Weights of a small transformer language model.
Architecture: RMSNorm before each block, untied embeddings.
Training: 208M tokens, 3170 steps.
Each number is 50 + 12 x the weight over its row's rms, rounded and kept within 0 to 99. Layers, rows and columns count from 0. The size before them is the row's rms in percent of the matrix's.

# down: layer 2 MLP down (transposed), 704x256, rms 0.0719, rows 24-41, columns 0-127
# gate: layer 2 MLP gate, 704x256, rms 0.0859, rows 25-42, columns 0-127
# up: layer 2 MLP up, 704x256, rms 0.085, rows 25-42, columns 0-127
down24 103:55 35 59 58 56 47 42 45 50 52 38 53 27 39 35 61 50 45 49 36 51 41 52 31 48 43 76 48 61 57 73 56 29 68 71 55 29 40 47 58 30 67 39 68 55 49 62 56 47 43 64 37 25 47 50 45 50 48 40 27 48 44 53 31 48 57 54 49 78 42 72 61 78 66 55 68 51 36 43 57 48 53 55 36 50 39 58 68 33 71 20 61 43 58 30 61 62 44 59 59 48 34 37 45 54 57 63 38 69 36 52 35 54 47 42 41 50 48 70 56 38 44 43 27 52 58 36 65
gate25 102:57 46 43 26 74 58 43 75 39 72 63 52 43 60 50 43 33 47 53 49 42 33 36 56 50 43 37 31 67 40 54 68 27 51 73 41 67 58 48 75 58 46 56 62 54 54 45 56 62 50 68 37 43 33 35 40 50 27 46 47 49 61 64 37 39 43 35 29 33 51 71 40 30 38 57 45 25 45 57 33 53 50 52 72 36 44 59 49 55 57 51 49 39 64 39 31 37 63 54 67 51 50 62 51 55 62 60 60 55 39 57 70 53 45 62 49 52 44 55 50 56 57 40 61 72 47 45 50
up25 104:36 46 30 59 51 41 62 45 53 65 60 53 47 53 49 38 46 41 48 64 35 41 55 55 67 33 34 58 37 32 42 43 49 60 58 66 53 77 46 37 64 44 55 36 57 47 54 63 68 40 46 43 50 29 60 63 41 50 63 56 42 70 77 66 57 63 52 84 50 50 27 68 61 45 43 60 44 49 50 43 63 68 50 49 33 52 55 43 49 57 60 40 43 51 57 44 54 55 62 52 56 46 57 47 29 61 58 67 46 69 53 51 43 56 81 62 61 33 53 64 36 41 47 58 60 56 67 56
down25 110:36 35 31 43 70 50 37 48 72 39 42 42 50 37 58 41 26 62 55 41 46 55 61 42 50 45 21 61 40 54 70 45 56 46 65 47 58 71 58 28 71 57 43 48 41 35 57 51 46 35 65 47 41 30 45 46 59 37 54 45 45 50 43 43 53 48 54 39 50 29 55 46 34 25 32 34 57 55 43 42 40 50 45 55 52 40 51 38 60 55 54 52 56 54 26 28 79 67 34 73 30 62 53 45 50 37 53 73 59 73 54 39 27 53 36 44 57 47 47 63 72 68 37 53 62 50 46 67
gate26 099:49 54 46 58 38 39 54 38 69 48 33 42 46 54 58 58 54 44 60 79 44 42 62 42 66 47 54 64 48 22 65 71 45 54 40 36 61 65 56 37 41 58 62 49 47 40 53 38 57 40 55 27 40 64 38 57 37 54 36 67 38 44 41 48 33 47 54 48 26 49 58 41 60 72 56 35 55 46 53 27 40 55 71 40 51 76 43 35 50 55 63 28 50 14 31 75 51 63 44 46 50 45 56 58 36 62 48 45 33 60 42 83 55 57 43 55 53 34 65 48 33 39 64 29 56 47 39 63
up26 096:62 59 31 48 64 33 36 46 61 31 30 57 57 40 50 62 42 52 28 61 55 36 65 29 54 54 38 44 68 33 55 54 46 46 50 48 38 53 51 68 47 42 38 42 35 54 59 57 53 45 52 33 47 55 68 40 41 56 58 47 44 60 58 77 39 68 66 62 47 62 46 37 65 44 64 43 52 54 42 36 42 61 70 53 54 39 80 36 74 56 72 44 50 68 38 53 24 36 33 57 69 37 49 56 39 64 11 49 39 74 34 50 54 61 44 43 56 26 39 53 50 52 68 54 43 40 68 60
down26 100:57 87 58 52 65 34 30 40 56 50 66 59 40 62 46 35 32 53 24 70 66 43 51 50 40 65 44 51 41 44 58 82 45 58 26 36 56 46 65 50 37 46 50 40 57 27 55 53 51 36 46 37 45 40 53 85 40 31 60 75 31 50 59 53 47 42 58 33 49 68 56 40 69 42 54 37 39 50 67 51 53 39 47 72 43 49 32 49 68 50 52 42 51 43 59 58 57 62 51 61 39 54 45 47 50 54 76 44 43 46 59 55 42 59 63 66 60 79 39 40 52 49 45 36 52 28 39 48
gate27 102:45 53 77 46 49 50 65 39 42 40 60 28 53 18 29 62 20 58 72 61 45 43 39 48 55 64 37 54 45 36 43 57 39 49 57 36 59 59 49 48 45 54 54 60 61 58 42 35 45 61 48 73 69 48 42 74 52 43 31 40 49 65 62 43 55 44 46 47 56 65 44 40 68 51 48 50 50 35 68 29 58 42 60 56 63 36 64 52 39 44 62 44 49 38 47 64 42 55 54 31 63 52 60 68 49 71 38 39 53 58 50 51 55 36 47 42 39 19 48 13 42 73 42 59 55 72 64 55
up27 101:42 63 37 55 59 41 35 54 28 56 58 48 37 81 59 45 35 39 33 63 67 56 48 60 47 47 75 65 77 65 48 51 48 50 42 53 42 45 61 69 32 43 23 38 35 26 50 48 28 48 55 36 53 28 72 43 57 60 51 53 32 42 63 57 53 43 50 41 34 38 56 56 43 47 39 38 49 51 64 75 58 53 45 37 41 35 30 56 48 45 36 27 41 51 62 53 50 62 35 63 42 52 49 33 27 47 49 41 58 40 60 39 61 71 53 50 56 56 27 60 53 40 23 29 28 38 61 60
down27 095:39 53 68 27 39 49 57 48 51 55 42 49 63 44 47 58 45 36 63 46 32 73 58 58 62 61 29 49 40 42 52 40 63 60 46 35 78 52 63 57 52 55 45 42 50 52 55 53 45 70 52 53 55 39 74 63 54 55 48 46 46 53 43 60 53 34 37 39 39 67 42 34 54 65 42 50 63 58 56 47 41 46 63 39 59 38 58 51 58 56 56 39 44 65 02 55 35 47 42 48 40 64 57 38 49 63 29 34 50 79 41 62 70 54 49 53 40 46 65 22 61 62 30 47 82 67 41 54
gate28 105:80 40 49 54 33 61 34 59 61 56 53 48 46 22 49 44 35 32 56 46 45 62 68 40 35 52 57 61 38 51 36 33 57 50 42 52 52 39 38 41 40 57 78 51 46 54 33 69 55 45 36 78 37 53 47 44 45 42 55 46 62 24 41 46 50 49 51 66 73 52 37 44 39 49 44 56 39 56 35 35 58 32 45 29 47 48 61 44 51 54 41 43 69 43 45 40 17 48 60 46 51 66 57 51 64 40 52 55 21 60 47 45 41 70 39 32 62 38 50 66 50 53 65 30 34 57 60 46
up28 101:69 43 44 48 49 27 62 52 79 51 48 48 68 56 70 56 43 60 58 29 51 50 48 73 58 62 50 33 43 62 42 71 49 58 54 63 78 41 45 49 56 67 69 33 34 35 29 40 30 45 51 28 54 53 47 35 65 22 54 59 53 38 42 58 55 49 81 45 37 55 67 63 43 67 54 52 58 52 63 55 47 58 56 54 45 68 54 46 47 69 42 39 44 51 29 45 30 39 30 50 37 60 41 56 56 36 60 39 61 63 28 61 47 61 36 46 61 45 39 42 41 65 66 36 32 56 50 36
down28 103:70 30 58 43 52 63 45 52 53 48 50 48 33 58 52 68 50 27 53 59 62 51 57 82 63 50 42 62 57 51 47 52 53 66 63 46 48 70 47 45 57 30 65 54 34 53 28 41 68 36 40 23 50 49 51 56 54 44 46 30 60 19 32 76 45 39 50 57 44 59 47 47 58 59 60 67 59 56 41 42 47 43 47 35 38 23 22 36 36 47 34 59 66 44 58 46 31 58 49 50 69 64 49 33 55 53 47 61 59 43 49 60 32 57 34 53 55 41 54 45 61 65 41 60 71 47 53 40
gate29 090:41 50 49 35 54 72 47 55 51 30 30 48 52 57 72 49 39 52 48 67 46 45 45 52 44 76 39 39 44 36 46 39 41 67 51 55 57 41 55 57 57 61 79 37 53 68 40 44 28 40 65 50 34 45 42 41 69 57 45 39 64 60 30 42 55 35 59 60 46 61 60 68 53 45 56 42 38 27 32 26 70 61 31 63 54 68 51 34 65 54 50 49 61 58 39 59 34 60 52 41 65 27 32 58 43 50 60 48 67 42 49 25 47 63 48 61 46 46 67 47 69 56 57 40 58 65 55 65
up29 092:43 43 48 42 43 46 46 42 33 57 47 77 54 50 63 69 37 45 27 55 59 63 56 41 47 11 32 52 57 53 62 52 32 48 22 48 41 38 57 60 57 68 33 58 59 41 54 52 55 65 57 43 39 62 66 46 35 55 69 39 33 48 43 60 34 39 51 51 42 41 74 51 66 63 59 51 39 49 40 65 51 62 63 67 28 26 48 55 56 48 35 65 49 53 59 53 57 60 68 65 47 48 43 54 51 49 45 39 58 53 59 65 38 40 55 42 47 39 61 54 74 63 30 56 39 38 62 51
down29 091:49 29 58 34 50 59 54 56 41 45 40 32 56 40 46 57 56 42 62 67 36 62 39 60 42 51 58 55 41 50 48 53 56 66 47 50 54 57 42 61 63 36 61 34 65 46 52 61 39 58 37 38 63 58 54 49 39 38 53 32 47 52 55 64 54 47 33 39 31 37 70 28 49 51 42 51 57 41 52 43 53 46 48 29 40 49 48 37 61 51 41 59 59 46 43 61 58 70 53 39 47 47 43 48 52 68 29 57 63 49 56 61 49 25 24 42 79 34 32 37 47 50 49 37 36 69 45 35
gate30 105:41 43 55 62 50 45 64 58 48 75 66 38 57 60 43 48 55 43 42 60 46 46 52 48 59 63 38 60 60 70 58 45 64 44 49 39 66 41 50 57 43 50 37 40 45 65 57 23 49 42 39 40 63 37 82 50 55 53 36 46 55 56 77 34 66 47 44 61 47 54 46 63 47 51 35 47 56 39 63 38 75 47 41 30 64 78 35 57 66 56 60 49 34 56 52 64 46 53 36 70 58 54 43 57 54 53 65 54 63 59 37 51 40 56 35 27 48 38 56 29 34 27 40 47 39 62 39 48
up30 114:41 57 54 43 62 31 87 52 51 38 78 68 53 51 43 53 46 53 44 48 47 60 45 52 51 72 39 42 48 58 56 45 53 52 43 49 63 46 59 42 36 35 44 45 38 58 50 50 61 65 43 54 54 41 64 46 70 57 44 49 61 51 70 48 45 56 61 47 61 64 48 49 38 40 42 25 59 41 65 39 61 42 46 38 51 87 74 48 58 78 76 42 45 68 40 41 53 49 60 53 69 33 33 39 54 48 60 47 51 32 32 42 44 60 49 35 43 47 43 34 46 23 30 44 41 68 36 47
down30 109:68 54 56 57 71 58 57 51 44 36 54 40 58 55 48 43 43 35 43 49 47 63 42 31 47 59 63 54 48 34 29 76 45 47 57 66 25 35 61 67 55 48 41 37 53 49 47 58 59 55 51 63 50 60 65 66 52 48 55 50 31 32 45 68 46 47 57 57 43 69 58 63 65 51 68 38 56 60 31 46 60 48 56 39 53 47 46 50 26 39 47 51 39 50 47 26 53 78 62 48 36 49 42 40 23 45 64 35 50 67 53 59 38 47 27 65 41 60 44 41 58 58 56 47 38 68 35 41
gate31 100:63 43 58 34 57 57 14 53 54 53 53 53 68 61 42 46 64 43 50 55 59 58 58 35 37 34 42 54 41 63 51 34 62 51 54 60 24 47 55 50 51 46 49 47 60 22 42 44 66 55 60 26 55 35 32 52 61 45 51 19 51 68 71 56 69 40 50 51 74 59 47 73 54 50 58 61 58 56 37 50 74 43 37 36 38 48 48 36 54 49 30 33 53 42 53 53 59 56 59 48 59 28 43 53 59 48 48 79 44 61 54 41 57 71 39 32 61 65 66 52 60 51 43 57 59 26 49 51
up31 093:43 48 33 42 40 52 51 37 33 47 68 45 58 37 54 67 50 58 41 46 36 55 54 63 69 37 30 39 40 37 52 73 25 49 53 49 81 43 45 40 26 45 52 52 66 58 72 60 67 56 29 53 56 41 52 43 53 59 54 70 56 79 47 43 47 46 29 48 59 47 50 31 67 55 58 48 39 36 48 45 31 47 48 71 62 50 60 68 51 53 56 54 38 50 40 56 45 42 30 72 54 53 47 33 38 55 43 28 49 52 49 23 36 38 60 44 56 19 73 47 50 39 46 40 49 52 48 47
down31 097:32 46 55 62 24 74 45 70 19 38 50 47 43 35 43 85 41 46 50 55 20 51 40 56 70 70 45 45 32 50 63 64 48 59 65 51 68 34 48 43 41 38 46 60 42 36 42 35 71 62 70 65 83 39 44 56 59 59 60 15 52 61 42 87 36 37 29 44 55 58 57 43 50 50 58 56 58 25 60 59 52 46 51 31 47 37 54 43 66 45 41 54 52 50 51 59 50 54 39 77 63 50 45 48 33 51 35 54 45 65 59 45 65 57 54 51 45 34 80 56 41 46 38 67 52 53 30 51
gate32 104:63 71 51 52 41 56 45 23 62 57 44 29 31 55 39 28 74 41 48 32 54 63 57 41 51 49 67 36 53 60 60 51 34 40 65 51 52 47 38 42 54 60 43 76 43 43 65 58 42 36 44 42 53 48 40 29 40 48 35 37 47 61 28 63 75 79 33 45 71 66 40 60 66 48 54 73 48 57 52 64 57 46 55 44 42 42 62 63 30 53 62 58 63 38 75 58 54 62 68 67 53 41 36 52 45 72 48 55 47 35 31 60 37 38 55 55 35 46 65 72 51 60 59 57 38 38 62 43
up32 098:63 52 79 65 54 46 45 59 47 58 33 55 34 51 50 25 55 53 56 64 69 56 60 46 52 58 53 46 42 63 55 37 28 54 68 31 19 38 49 43 59 43 59 49 55 32 69 55 29 46 39 20 45 57 44 72 37 70 57 56 45 66 55 46 69 59 49 52 80 57 59 55 53 55 32 58 49 72 32 53 61 37 53 58 45 59 65 40 46 35 47 63 36 44 63 47 64 59 53 55 58 38 36 43 56 62 52 41 57 31 47 60 49 35 48 66 60 55 61 66 73 39 26 51 43 57 60 65
down32 098:56 87 45 52 60 46 40 47 67 60 36 53 39 42 38 46 51 70 69 39 55 63 49 53 58 67 51 32 56 47 58 55 60 58 55 55 67 59 34 62 59 99 46 57 40 43 40 28 43 42 57 44 52 26 41 44 54 49 50 59 61 58 49 64 41 20 49 45 60 52 56 48 59 56 46 29 54 47 72 58 41 28 41 45 38 34 55 52 85 55 53 40 67 60 50 67 63 68 49 56 44 57 35 43 53 46 51 50 53 56 64 32 43 62 48 55 43 40 53 64 39 54 54 47 42 44 77 38
gate33 101:41 55 40 71 39 42 35 44 27 47 46 67 52 55 50 58 08 64 33 55 33 44 71 25 61 47 53 45 60 52 56 58 59 58 57 40 54 59 53 42 39 48 30 56 38 36 48 64 53 32 25 63 55 60 49 54 56 43 34 66 42 58 34 52 26 61 38 53 56 46 52 42 68 64 81 55 53 47 41 47 54 57 52 20 46 44 59 42 46 41 66 59 60 44 42 36 60 20 58 24 36 55 66 36 31 65 49 34 39 55 45 48 59 69 52 27 72 59 53 57 58 45 47 61 45 56 53 48
up33 099:77 42 67 30 63 51 39 65 61 39 75 33 25 31 52 48 60 34 42 60 67 47 31 53 60 54 54 39 35 51 32 38 61 70 35 43 39 49 55 54 43 47 61 53 37 61 71 34 51 59 60 43 46 59 58 31 37 41 62 36 48 41 55 59 58 34 58 68 46 85 50 33 62 39 41 43 37 55 59 48 67 37 49 53 56 45 59 49 73 53 47 46 38 44 53 55 54 62 43 48 53 51 35 70 49 47 38 56 63 46 75 51 40 49 49 73 49 39 52 38 56 52 58 29 49 37 23 49
down33 101:60 10 51 56 51 49 45 41 61 44 49 50 63 55 42 55 44 54 46 43 43 52 39 61 44 63 69 59 64 44 39 44 39 65 59 59 58 35 61 57 43 38 63 74 45 39 56 39 47 40 40 29 46 61 61 43 72 60 45 49 51 72 52 55 51 48 56 41 82 36 35 35 72 46 35 53 59 65 43 37 51 51 54 26 51 53 23 57 92 50 53 57 74 49 32 56 32 57 49 13 48 62 42 62 43 51 43 44 63 52 37 46 71 48 42 33 59 48 46 29 58 48 50 46 58 59 39 48
gate34 104:57 43 49 35 38 45 65 55 46 61 32 41 64 44 53 62 42 58 48 62 26 58 18 42 42 49 53 36 58 45 53 55 72 52 49 49 44 44 41 75 39 46 31 35 62 63 40 56 46 43 53 44 52 23 64 49 27 69 36 48 45 26 64 62 62 36 49 49 62 64 44 57 45 30 58 44 50 77 49 65 36 56 32 81 30 54 51 59 57 49 58 57 46 52 45 58 46 42 28 61 66 43 65 63 46 34 67 52 57 62 31 51 53 42 43 78 59 35 65 38 44 42 48 49 58 44 55 72
up34 100:67 53 54 57 55 47 53 35 46 46 48 52 57 63 38 41 27 59 24 46 39 63 20 39 66 36 44 60 55 63 37 40 40 24 56 36 39 70 27 74 24 32 28 28 45 80 44 59 53 35 59 51 63 55 58 34 57 66 38 51 45 59 55 56 46 60 56 47 66 48 34 55 54 55 43 52 24 59 45 57 68 43 47 65 63 55 50 66 52 30 49 54 61 49 47 48 48 53 34 50 62 83 48 83 20 50 55 56 55 52 50 45 59 47 47 52 44 56 58 69 46 45 49 47 33 55 60 28
down34 103:34 49 50 37 49 56 60 45 49 55 54 30 46 44 38 63 61 48 47 52 56 49 70 72 62 56 45 46 54 51 60 58 53 63 51 44 62 45 32 31 40 44 45 30 55 43 56 52 59 64 46 61 55 64 58 49 60 30 47 55 40 46 35 78 42 34 66 63 61 76 44 43 58 60 51 67 45 63 51 49 26 41 28 53 62 47 59 44 29 43 61 30 30 44 72 59 41 48 47 34 65 41 39 53 49 50 37 40 51 61 47 40 38 52 48 56 57 47 47 60 76 34 62 58 67 39 56 65
gate35 103:57 58 36 52 53 38 64 27 52 54 40 61 31 33 54 69 62 58 30 59 37 46 41 27 43 48 76 39 50 56 39 47 52 58 49 52 39 43 59 53 60 51 42 59 40 43 34 45 69 25 57 51 59 19 29 49 34 66 38 53 62 45 64 72 52 62 55 63 66 47 77 46 46 57 60 53 47 57 63 55 45 48 62 63 36 57 17 73 42 54 42 57 54 63 59 27 69 55 39 48 35 59 50 60 55 56 60 52 55 53 47 53 44 44 39 42 48 39 63 44 44 56 60 52 42 50 47 63
up35 101:64 19 57 59 37 41 95 52 55 41 57 63 46 59 36 46 51 58 56 42 48 71 62 36 54 44 72 47 52 53 42 41 41 49 46 62 46 46 55 52 51 43 34 71 56 44 58 48 63 55 46 45 55 50 40 74 66 59 41 50 39 43 49 54 56 57 39 35 54 51 44 43 58 78 25 58 32 56 61 14 38 61 60 48 45 63 52 75 61 45 61 77 65 45 55 51 60 52 51 58 54 41 65 46 69 51 55 58 48 65 47 38 49 38 62 40 46 32 69 48 46 78 55 54 41 40 63 50
down35 107:71 64 60 62 60 42 50 57 34 72 40 78 55 32 15 52 64 65 71 59 51 38 47 51 38 38 49 41 43 53 30 54 61 63 54 63 46 51 44 58 43 33 22 50 59 50 47 28 58 24 58 38 36 22 30 62 72 51 39 39 52 54 59 48 35 54 51 55 44 46 59 61 50 41 42 50 39 41 52 45 46 55 65 61 56 46 35 59 83 59 28 52 57 63 41 54 76 58 40 41 59 27 50 36 44 38 69 52 50 58 63 57 57 41 35 55 49 62 64 46 49 47 61 64 32 55 64 42
gate36 102:48 63 66 68 42 54 44 31 63 47 36 47 34 51 46 31 41 35 56 46 67 50 42 59 35 51 31 42 52 55 57 39 34 53 59 38 49 39 56 35 39 60 46 47 48 45 53 44 52 46 49 38 66 42 42 42 79 48 75 37 48 48 42 42 41 37 57 61 30 43 55 28 60 50 57 34 50 51 69 55 61 66 42 55 64 55 52 29 61 41 55 28 54 42 36 47 60 57 43 27 40 51 45 40 47 39 55 42 37 27 68 45 41 36 44 47 57 68 47 64 43 61 44 52 38 56 44 60
up36 101:57 38 58 41 56 51 38 72 49 53 41 54 52 31 56 59 54 50 35 64 36 49 49 59 56 29 56 41 50 27 36 46 61 61 30 58 53 63 48 54 50 56 55 57 57 49 34 59 41 49 53 61 38 45 57 49 32 77 46 52 57 57 58 41 44 54 39 45 60 40 55 49 50 72 60 62 40 34 26 63 59 25 64 59 50 44 66 50 54 41 51 74 27 72 63 33 63 45 63 77 59 51 51 64 29 50 56 55 32 56 23 75 58 61 76 48 53 44 48 56 56 49 46 48 56 47 63 34
down36 097:38 29 37 65 45 59 46 46 31 74 46 71 47 46 47 59 62 48 67 56 57 42 41 59 46 65 67 66 49 41 35 35 47 63 43 42 51 25 19 58 61 72 63 40 49 41 50 30 45 38 50 55 53 55 42 60 49 58 35 38 59 38 58 55 50 44 47 27 52 35 50 28 33 56 51 73 59 47 48 55 63 32 46 63 50 41 50 61 59 35 65 46 54 50 41 51 27 50 60 47 45 40 49 66 51 82 72 49 56 56 37 59 50 70 50 41 46 48 54 68 51 61 44 61 64 54 43 45
gate37 107:32 37 62 30 46 62 35 42 39 65 59 49 61 57 47 60 53 54 57 67 70 63 30 50 64 49 53 28 53 51 63 50 31 45 41 63 56 30 66 47 55 73 50 41 66 47 59 44 66 50 56 46 47 34 51 57 73 55 40 57 45 43 40 34 34 33 36 46 49 41 75 47 68 35 67 62 50 41 55 62 54 61 71 51 60 48 46 51 44 48 42 37 48 38 34 58 40 61 46 35 62 50 34 65 60 23 57 44 47 34 65 68 46 55 56 42 58 38 40 44 62 51 35 43 45 33 51 63
up37 103:44 51 35 46 50 44 51 40 52 42 47 56 39 40 55 71 39 65 27 51 51 51 72 44 44 47 54 53 57 30 31 55 63 15 50 55 67 35 50 67 53 51 57 71 42 55 35 65 47 67 44 36 58 50 37 57 65 66 52 63 57 53 60 50 70 55 40 62 53 33 53 52 51 50 31 32 51 53 47 48 51 61 49 38 40 70 46 55 65 37 67 59 53 58 65 58 52 32 36 54 45 21 46 35 54 45 52 65 60 33 46 62 61 31 46 23 42 32 79 46 53 56 39 63 39 57 45 42
down37 105:47 37 53 34 56 55 46 29 50 67 42 65 67 60 34 37 56 51 26 28 68 52 41 33 40 55 55 58 46 51 62 38 34 57 27 71 48 43 59 46 43 56 58 42 63 63 49 28 47 56 57 51 51 57 64 52 30 39 45 69 36 51 24 63 35 59 52 35 71 40 43 51 48 71 49 37 48 47 57 46 53 44 66 55 63 42 58 33 87 51 52 44 31 52 30 51 42 62 49 61 45 57 63 48 58 46 61 45 47 60 72 35 46 42 55 64 45 50 44 53 60 54 28 32 47 39 56 52
gate38 103:30 65 30 62 70 57 28 45 27 52 34 34 49 48 63 49 33 66 56 50 50 61 51 62 53 52 52 32 43 36 70 60 59 47 32 49 65 41 41 60 46 66 56 67 61 54 56 52 60 18 48 49 52 39 70 52 44 41 44 64 61 55 63 51 54 45 39 31 43 26 58 30 65 46 46 38 68 52 38 54 41 59 28 38 47 43 59 27 56 53 43 35 50 60 47 56 41 66 28 46 45 40 53 66 35 49 60 65 32 54 51 42 50 61 52 54 60 46 37 35 77 40 53 32 34 39 48 48
up38 101:50 58 47 36 42 72 41 59 64 53 59 62 30 52 46 38 76 37 22 50 53 33 35 42 50 42 57 61 31 62 66 40 48 46 65 58 31 32 72 64 56 39 28 27 65 36 72 49 48 42 53 39 54 40 20 53 65 46 52 26 46 34 48 49 49 41 36 47 88 65 66 60 46 54 70 60 34 65 57 62 50 42 59 40 38 42 41 73 56 58 31 61 55 75 46 49 51 51 64 65 40 39 49 33 57 31 74 45 53 45 47 68 38 69 60 54 32 70 49 47 62 59 49 56 60 64 54 57
down38 104:52 24 38 50 50 63 53 52 33 50 32 25 58 68 54 57 59 45 30 54 48 40 26 54 54 62 39 44 36 48 44 65 69 47 54 54 46 53 47 80 61 47 45 59 41 66 35 66 53 38 43 57 74 69 43 50 43 40 46 59 27 57 53 62 47 61 69 62 38 29 33 36 52 65 45 43 56 66 48 38 39 61 44 54 61 64 54 37 56 46 51 31 66 50 46 48 46 43 69 43 47 49 66 44 51 66 51 44 50 27 76 40 39 42 52 31 44 26 40 37 49 45 66 43 63 46 51 43
gate39 098:35 58 54 60 37 46 29 60 50 47 37 49 38 30 56 62 50 42 29 53 63 63 62 42 38 43 61 54 48 50 65 24 59 63 35 55 54 44 55 33 60 50 57 67 59 54 55 66 60 22 71 52 49 46 23 50 58 53 47 51 66 49 55 53 53 48 51 43 54 64 65 48 34 24 34 65 41 53 80 65 35 54 74 42 52 48 61 53 49 55 63 52 43 40 49 55 61 49 52 42 45 33 31 65 74 53 47 70 43 43 56 55 61 46 27 41 54 54 47 61 55 63 68 14 55 35 45 58
up39 091:49 62 51 59 52 30 28 61 41 35 44 88 42 68 58 53 27 49 32 63 68 40 23 47 49 45 46 45 37 76 64 36 24 35 68 48 37 55 32 23 51 55 70 46 43 58 62 37 41 36 45 40 48 36 41 31 61 32 37 61 50 53 49 53 60 41 41 61 65 43 52 43 45 46 42 36 50 55 58 61 39 57 31 40 37 44 47 53 56 44 48 62 51 43 62 39 50 55 59 47 35 35 69 58 45 73 67 49 47 47 50 44 41 55 67 47 46 48 40 29 50 38 42 51 31 57 52 46
down39 096:43 71 59 28 40 37 59 48 31 59 40 72 40 52 46 51 48 45 44 64 46 58 52 60 57 58 64 35 41 32 57 75 73 60 62 52 58 61 57 39 48 55 43 37 55 66 51 43 41 49 46 54 59 51 54 65 41 50 36 33 21 53 50 54 65 57 43 64 42 57 31 69 47 51 61 61 32 45 40 47 78 61 31 64 47 41 59 34 54 48 48 50 59 59 40 56 44 28 53 52 42 40 83 46 46 53 66 76 64 65 50 53 27 59 34 46 60 58 21 61 72 36 34 52 52 62 40 47
gate40 089:39 41 53 40 59 58 44 35 43 55 45 52 51 68 65 56 68 35 47 65 63 49 39 60 45 47 63 50 48 58 53 38 61 36 63 27 55 52 53 59 43 49 51 56 60 58 56 68 25 80 42 57 50 49 60 67 55 47 61 28 40 69 32 51 61 60 67 75 68 53 50 34 27 59 27 41 53 52 35 36 57 55 65 56 35 57 33 45 55 62 28 48 47 68 57 52 58 55 49 45 56 49 50 63 51 66 61 65 51 48 30 66 40 51 58 58 83 56 62 36 53 49 48 66 48 60 39 49
up40 089:54 32 65 36 55 68 52 47 79 29 42 62 29 45 52 62 57 62 54 55 70 60 61 50 71 64 26 55 39 54 47 58 63 40 60 55 52 36 45 34 61 44 34 39 48 44 42 25 62 36 62 31 43 40 39 54 49 38 39 49 69 41 56 68 29 42 32 40 52 84 67 62 50 70 36 34 60 56 63 64 47 49 29 36 47 60 59 72 48 49 53 61 65 35 38 51 53 63 42 77 56 36 40 44 34 30 64 48 32 51 77 40 62 52 68 43 27 65 43 65 50 59 47 45 39 40 58 59
down40 093:67 46 50 33 31 66 51 61 74 30 52 41 44 27 40 42 67 48 49 36 55 68 57 60 50 47 34 54 43 71 47 55 48 58 52 43 37 42 36 43 59 47 51 48 41 42 40 33 61 37 55 44 49 25 44 54 59 43 45 53 61 55 45 38 30 43 45 26 60 67 44 62 26 64 53 49 43 58 63 50 34 43 27 41 72 39 56 46 83 44 50 70 59 43 34 49 50 53 41 73 40 20 36 48 46 56 60 39 51 62 64 38 46 40 54 46 42 45 46 69 51 39 47 48 44 43 45 59
gate41 097:40 14 38 46 59 47 47 50 37 41 32 60 40 25 46 56 36 28 47 69 58 50 17 53 60 39 35 41 46 42 51 63 52 36 45 23 53 46 55 41 49 34 64 52 39 57 72 55 41 50 51 44 65 38 40 35 52 53 62 67 37 44 55 68 51 51 68 44 50 57 64 56 50 53 50 49 60 20 47 37 53 59 48 54 37 58 30 68 43 58 53 59 46 57 44 58 39 43 46 60 39 40 46 54 59 46 61 55 53 61 64 58 44 55 29 42 54 45 40 73 43 47 57 48 51 36 45 43
up41 100:54 46 54 35 57 38 49 51 56 21 53 46 27 43 47 62 46 41 69 77 59 54 42 43 53 61 55 51 51 43 59 48 38 52 50 45 54 30 39 37 57 69 44 67 60 56 63 40 49 55 50 27 59 42 43 31 48 50 47 52 48 55 69 58 54 34 47 53 24 64 51 31 66 37 66 72 65 47 56 55 31 49 60 37 13 35 52 38 40 55 52 58 32 73 70 64 36 47 70 51 35 51 55 54 43 39 63 63 69 63 45 33 54 51 52 54 56 52 39 51 64 42 62 25 54 41 40 73
down41 102:60 43 57 44 69 52 46 53 34 37 66 46 48 49 45 43 36 41 59 35 42 60 28 42 63 51 42 27 46 55 46 63 33 54 50 52 52 49 64 49 60 50 54 66 43 53 78 56 47 51 43 44 57 50 34 57 41 42 34 50 27 59 47 56 31 47 71 52 45 59 58 42 64 51 62 52 55 42 58 47 51 41 34 34 32 57 75 54 53 67 64 43 54 62 28 67 42 34 59 57 44 59 67 58 46 49 63 63 45 52 49 60 72 32 35 40 48 52 42 62 33 36 57 35 63 35 58 51
gate42 098:45 52 52 59 32 54 58 41 53 45 53 63 69 63 71 49 63 37 43 47 57 61 51 60 56 50 50 46 53 56 49 38 57 59 50 51 74 38 43 46 40 89 62 65 51 39 59 50 53 53 36 32 43 21 17 45 51 60 63 54 61 57 52 45 48 23 54 77 57 37 31 52 40 56 59 49 46 35 63 90 58 44 49 44 46 37 32 61 52 49 73 59 21 56 60 39 46 46 47 60 43 51 42 50 54 48 62 61 44 43 76 41 51 63 42 36 62 29 33 41 52 28 54 59 66 60 63 53
up42 097:42 51 47 53 39 59 44 42 36 70 49 63 55 44 61 44 31 62 55 64 54 52 45 44 67 39 73 60 54 42 44 57 54 58 57 48 32 44 32 38 42 63 74 47 72 55 61 36 42 57 67 41 46 60 57 61 46 51 61 35 50 52 68 61 45 24 49 45 45 69 41 48 63 17 53 52 70 35 62 50 74 36 46 58 40 46 58 61 54 44 47 38 42 34 29 47 34 43 57 52 47 28 64 36 44 39 31 45 65 62 30 37 70 58 64 55 62 38 55 48 51 55 60 49 39 61 68 54